config = dict(
    beta2=0.95,
    grad_clip=1.0,
    final_lr_fraction=0.1,
    seq_len=1024,
    dataset='wikipedia_en',
)
Each number is 128 + 32 x the weight over the matrix's rms, rounded and kept within 0 to 255. Layers, rows and columns count from 0. Numbers have three digits each.

# up: layer 4 MLP up, 3072x768, rms 0.0358, rows 1224-1255, columns 480-575
# down: layer 4 MLP down (transposed), 3072x768, rms 0.0352, rows 1224-1255, columns 480-575
up1224:134166111142102114145069146122105143170165120145097129128139122157106109096102143127079130105152116123114158191068128115145187196107157097104120088103149091149129117132088140161112107142152156108151115127111158147160087093117131121136177100091100121138125122135119171149107144112108129163
down1224:117167122138139161178111108104163147093148080072142101134110166117166109126150130185139071087152104119152084141147069136127144138136146135181141155103129147173127122082143146127069089167123112168121181159142142129156117140122102150146111133200107142131151111139111155129126159116161118115
up1225:115149128122131138110075143129130102110103090106071123159124099184197140154061144086203056109141128112075078118084111109096094125140147104159120105118132096131162094105185064109161093176118083153170110178139169167070146086117143124191135115091146158088163166158093129142146105093121143149
down1225:108138060138159121108115151127142083130069088167101096164175108105058106087147122145217104173127123143125190095126128142104048119173097123112133148131081072131113162105134143145147116116152133109089143190138148067136123035108100124117195143116172088122175154157142126074162111135082118129
up1226:155154138090105168105115124139114141137116186089119111145112172110074135129137137110168151099126129119126127125159090192123170100105126183114137104107147148150116103084164112085157106083094126131113085136166091168140102121147107106113167134119124139151131150115201064122123137144115149161
down1226:146130159200155094137130123155115120102154089155133123174156154098181114109101122136145124120112116160171156181117085121136089134110115124133160114111111118147138123087147080149151118084070068115123137091130143140138120133182147155109150107180140136160135074143117161148165135148156101165
up1227:111178103009195100158112118131155182135153098074118117114139115111106164127064097133102109073124114029179130099074145152097132178082126127122141140138167099143105163131123079142091166149107148097105114106150145154170119142104139130094126094099150125121167098124156120157122158189108147135
down1227:122156130187121085118105145083098093159115158161115138144113138136105143140136126149191092142136103137033128147112103093083129078144086117104137112119115104143150108057111164098120157085187144157119099199114227163144109136146121151168142102077059179200117128132122109152104105090122106145
up1228:208071142108093107154172167111132118095148164119187057082095075165174111142110176123062170132070128132150122107106128165174150138131111229183132123146097107162165064149134109122136171151092128121168095088184203118152089141095129126155171118116125129119187138112167096136151070123118190103
down1228:119136152111100162133139091070141110175132129140156141140116138127150178132164120141138145102171142134152170103126113152133085100106096124082141107140161077072220124135086152112205163171160116142182132094153110122130041148124131123123090125137181136108122093137096147130103141121141102130
up1229:207096071098124142185122160119121159064129089064162159177137091084178179188159100106112131125147143168138150123107081080121077094161120126168207110143150173155140099114188159104165068152077195149156084140079082144149117184125106150121125161093106166103194140136132044083180165137124131057
down1229:131132095113201149058102003137093201081142092075073077154169065139113102144141133157133168125040100157101173104104090124163133077154160176145128149071133140132177170095128129154056176112103098102199101129107075184128054141196176139140128125156113111134132097164094164185131129123189173127
up1230:116105226142156171099127168100152136116123152134111135150171141070138181085128164123130097092038111133141063111101166106144136151094173124094134146150146094117151160139118095177087151059171086136144117095105081116111136166112142116138099112108119128088133112106151137132069128026071123129
down1230:118098067145104103173153093132099175138143109154104164138120116153156155138112112153115121086157099124164169167128224140120106083153140133124144146133159147148095167078129195087194142156144112166158165128106201159128160106186145159111164136089076138111144113162120115107095123140150148092
up1231:148087160076139137090090131135135178139087105100139086136157072132156078175139124096120142145085137114124099193099113084114203095097119107054176125120112107131153104153173193168107101114122080170149145084070161162128159129078154145146135123150118071140180142102138113118165103121094152139
down1231:069140083123169066139136173117111155112145144117197084143129087156142100110174119206125127167170142065112137115152132122168113150096135208149108136050118129097168108116136126095123148150140107155088120137116121189155085075178135131073139137173078120140135181128110121158149119103112062090
up1232:132126127104124102151129123153201132100139185046108171117117129135095165112069084055135130136118140117132131119146145157128171138144126118168126168124086110129156093104133118145151133065146162156128156125091088139184165151111099116150164205102133201185154115127122142139123158123139193163
down1232:165149130136065101147128135164090151109160099111081130135088092118144098099145134120070135102125169084152099128184128099147140139117125146136092116126095136130105092077094155147183186182133074116163114124212094106149090109148096120143108159210120151102135169151168143193079143160197107107
up1233:172116099083094140138076155132075150145164214109132085083150194118109071178090153109101156106149123102092093102115124106129112134182139128098190180089068141131087176181112185172129168128071192054086152139152120138172142157117117086097121122107073186095124051123162135117129133079156096100
down1233:191114133131132064102106110236121146120108141200138128140126091077107130095141128063143091129105113158153117080168111116152129151036103163166092130163143111103147121139070164141126130091154149135104125186145133157091121129182055101122107114216093101123084142119081110081148149127153144145
up1234:085153105122123150121130102155194072107235154166105125111112123166100121126151087101155166096160149094131133122136109121138209129152118116089119098160138112121134133150123156141165123114127113151117118144130105130110146115092106161152098111114119129145108161115118085112119187069156142118
down1234:193141176102117165145130103151132155134163145073137137116200154138089084143086115172149150158117147113118149130177118135115114137144143081163149064109106144072105088141157131119123136113141144156094101146072179132068147158109141152138187129175121111106142056115118134119188091146118176061
up1235:168128197122135202175141211151144144045140143071120138130143155132127177068129107103117115152108132178090100134101113147094134059105139152097184108150130207114158198085106103195084127143138124107124141122170137141148216161145129130107209128147135106180144092155200098096118149121118137147
down1235:163124090125175162101103102137139146100178114127114186114149099199162094162178115141098123165163142075174175133153124226155114141151130111153109068050146158186112129143098145127167106123090167128093170153114136120149199149066120188130181110165105163084128178148189145104070111193084108102
up1236:165136146120114148141125136133168113161153102116151130098178136122139136134154130103156151175176134137180105127115120161114152109160080086179099163158115164109200130167107165122095138124165124111121150112120111114151106116130144110136134151114073102136129125104122152130183103076147159104
down1236:141075121079112116102112154158126148159138112104121120167118137186101100123132121149101170161083154125131102146128110129138109137084171083136143123094136149144091102128094130154127121139075157101148081143088179181163155095123145076120101097129103133097125154152091125125117131101078107087
up1237:113099132083171109083147128148123132100142141142126119134133096156101140136132124082148140112116066091076079095074154139088121135106160209117159103034155146076073124107187149130046150134088095153097148078152132133120108109103076103100152139082122100120116076115175122105120112134130136117
down1237:151097115159086137124111118153135120153136097126140136191081158130128102116098160138183096088098138107116165156179101123136057156139143123181095116144084132127117164132114184125118149108085111138112123099166210056103149122176154191155133179135099109174090119181147072168147123130114043138
up1238:172149146154157106172160113152164139121080158124097147129138150141149092137100183112144075141106089084134137132074068140109163104130141098190131136167149079108107098077146138191079123115098128141139168090128111160185116105149098133136132166109079093154097126131143083138128041143107169183
down1238:114101145120099144116102104092173165128134124105155141110128083113085138178132140173091103111107160142047142156141167116106173096158165161131177119174128163151173126157145143157119144140150126138088124160096186085167128154129113141108127086198123145073130066095141181142072134103147088052
up1239:188113136080163191168147135123159158163174162095112124092166190094080108146133155071175157098118113113155079123123103112066122132159138134110193113088062189093066119142115132167169097132114228135060140079139138114142117153106140111158138127116094126147152114173077136139158111184135133129
down1239:164102105097123133169144163151102138135147148127111145131071062109118092127169108148125171137107089117175061128124183097128106107167111157167133088029172177106193125144106142105118122114061150127168106132080110141076205155110151072156207116253172144095171145154117140126093114074140080086
up1240:075102155133194145090162120146131098137073162137169087123132124180140143111119110097141168138096140104097147084075131117074143136106102145138165151098141116162112068157094114140098107111166116143141087139109076221172094169178110124154127156125130119157142168143120122144144089112165108109
down1240:145137159097137133131105113122086156085135096108084157129131131060106089115094138137159104104135179090182133216141149137145112157128165120145080130196114149104152177122127150129109121096042142076111150101092120096070179072140177112116147081134110150131132182110189133140147091171089167114
up1241:160165101160099130099087177105139152131124119117075108127142140071080125057130118057125097147116146159163119124114149169166118130069113150102147101114186144129120094080134170084111110169060129151154130115104107160156112095116126127101094170084149092087132094166189147142127132139086131162
down1241:154130107106119182169100160165154146151105167124109181093172097122102166131083169173132171087167097138168139161128187108096116145088101154180147142136129122121107137203149145165111133136153080134085099147179157108028157120108137112134131110104140101147135109133092075077148156142138130135
up1242:143111107108144143150101101098149158186091134125135106107144091090089076111093090136127155116139104073126180147123098167135083123092112122105113123121096122100111159096111141141155134129116086083151135101104074109131113181146069101124159100120119147124116134143133101117102123166116117176
down1242:185133113082157087194073110187163176124111121105146066090168137135075100104094123071186112088122030136083127121104144194130104118109170123119117169073097176095098181099153106121156096152102136031125124083085152110165108181122078133137122110000086067148127148136137108115100156148159119162
up1243:162160164058120138148114173107130133122152137108115151143102124146165107157122152116179215182143119114095115125122127121142150119150124126086166159135080144160126133125113101123227100126099143116082125111071132151097166155134113114133162110099118120091117134107155090101129092199111160133
down1243:192138101151131190116158164165126079162106150162131102124157129152132136127122104145128156142132099107145174149146154120110081109113151156131113127125105107135175135108109164097066063141163136124142114160127133106097126148157117125127119105129108149170155135122091137127100153090109090139
up1244:123134113133130121122109184141123109153160101093083140172042151175114135111116173134161146141134172118168135177120106152123148189093122092145124146123111071186167136147105145184108166099155133159091126159141130063116123072160091155066123166126128113168146148080155171104140114159145175171
down1244:120116139183112163166161143102132120077072110138110103164052130118114179184129092188124128134176079153149140069079130127104137116133126132113137176137147097127159127116171090133089101168164080146175137108121145152098086090109118134123113133146165103113173128156111094155139157106097157168
up1245:149140139106106086105126168120134148147153142154103103111136129165160121100136106109128127115121159139105101216170145116119142124167143126174095134159139130149120149093128145182114106140113144086125111178169099126110180129076169117176175102112130156170129158086150134064103136127127097137
down1245:147079171255106116134135120095125139114098176109076059134131158058137176103127129132126122113155179156120092111208097115107124096092095143160143136133134132135106118109137114166095071149131126151143119158119153135130105095141091098177171126110154194121131104148165115126092100115071070149
up1246:113164123154149134095124207150116148102148106147121110122128120091133116150125162119116097112126130143096131189148126104085113123112158139156122137116125118145160110163143122146186137104125079111141112181132154108133136118121171124164107142138142167137145131077100111072085097081131098117
down1246:151108183178185145111141067077135094147075127160148074077125149127159120122153152133117160138055173160121102116123074203074111134085127115142136178127123081102129151090129120100134132100130132134127113131150124120121117073112065165101094143136139134142137103142115139120142130113120165119
up1247:069137159151135140128055134111136117143137148115154110106130179156102131124100188139180123074114205117154091168114197178181111153075162104140165146187166116176118111111157123106177139128108104133192181096178124090148118091118071117171153111106211116048085152108162126098110137122147139106
down1247:099143146107114107140074108133127124196109158112124138112126125079113168137100091149129174170154132133110138144166164082168108062135107163082109135098112134214068094160170134128163165162148094104045106109153140093057107140170098148103146178084086122187098174125190135205166085127124124143
up1248:123159124080141098111141083186126099103102153110110128146078140081106102110165157111157103112157085135106176063177136130152154086135081107128162148107109085142065079137119077217121136116110150076118137096151115106119159118106096148078074131162064157117176138089067204143178116144119109131
down1248:169106127140147139129131125126084107124132127146088105143137094175084170125124159127154129151170140140107136123145113098163156138135128145148138077172080133106109125098173149112137087130173132134124127101064067130135130089138128144125146110152141135153074103121152095186134144110170152167
up1249:192124163099195177166099120091170143119150121136089158176121102122163139138149098139184083172136159142129085127159118144164108151149106111096106153103194101168119099119166120119094078109119106128215113087130130203117054139238147142174094138162087075129146158124136086104102135095162132096
down1249:157129110127107153170165143131139106174063121093079114134138145129089148127130074143123109100129154113146132103098100145095112105114124155158124139159110112096143126129142106144149127143120126143059091066119160125073156157104120106155112170165140167110133116142076086143177109135150103144
up1250:130106200183096133115081118120106116128157141136087170144129138103142096174116146116091074125115116131169105122145131125151176115127139104154135157073108134128093126135153118134131206050111164105119123142129201127145149150128107180141143097125126145135162117126128117051141170176144148135
down1250:101092062102097166146087119137158136141112128116098126136110093090123152124164139155102106184150067124167096071148101109185145134142143134058138126140160208129167112142131113127164129167166167113100133091074120139129122053120119087086120132111055127106124172112143148160165139121174102149
up1251:150134121156120157130109152097090157108086106137153133179143112140123123115153095104104160158147154128100102119126138099096141057134142146144090147146114116117091157132110071130196127087128153113156179127136062085109115154103125156133110145118131136095097113127141094086089180147130096120
down1251:155147092195147101153154124078113152111132118179100148098094117113150152110088114105097143106156203127105130144125116140134144134135121123105147141128165109128086099150145133103142113122070087136114111154117105130108138185122108143155187086130131170143117121133118114159137133132106110143
up1252:109149163135173093105114176171168092159190124147117106182092144091130104118149106137200131148101152145143167112144146134106128143122150138114166118155121086151082206123136189122131111114170122055172157108124151111116132106106085107163090138118098159118090155122131143131078095058146166138
down1252:166153173116124083077122110096137159151132152145114145097125124123137115076120173095076128131120101156117146143106127150131145153132059108113168159151118143152117143137137111102165147096098112087138076108147133126149157123145113101164128142137137144094082091126110173147144141162176136137
up1253:138131097123163187106172154140159154131144128177148119115172155112129171095141138129118090138111134105107111144115127108115103075178150144147166081157121184089040111172191107151124144157162075094134228099170097122164113175092060156089152196107146128156112103036137128186074173105171158185
down1253:130160142154098118122160105139182080092134171121112224155153172085149134147102089146114090076074145137174144176083061104175128139154147148139155185156172095018128006148174125180129121096126151189158114131131064082138059117199190132096101092129111149192115145111092111161117103085135198102
up1254:137160198155118154176139118165146184116235133162091086143169102151138153173203078153154157134169152157131136144135114078041157107141186078154121210196111126132106128135127105153095118136134073161136128097082116079142085251087144119116119104126172115149131114132103151135082101111142099135
down1254:125118153140151122070131098130113119151107175183136157184131122134178061114133123154128067161087131126120155135158169181121140141113130154110116118152140151165123187137136127114164126197139088106069147167113105127103130088146129172131098151077139079112143109094156141096087150147155124105
up1255:166140192153158165180170114126030130095224135105100095122107083146135141191116165082088089089086139131101140140152123144119126130122221183161158187121113158103108065127100098135071177126127146120165145163086123199139144203072157089060119177136138127105132070124102138086213130103175117065
down1255:055146103050181105152128090095127115109174099158159115166132153109111088088118197078101202145152075131174055108115086092074110110171128137184145105164138101105121173149126112147181166125109152088115173190120134139121076159157183124159161052033109122162092090117112101121133148133102133227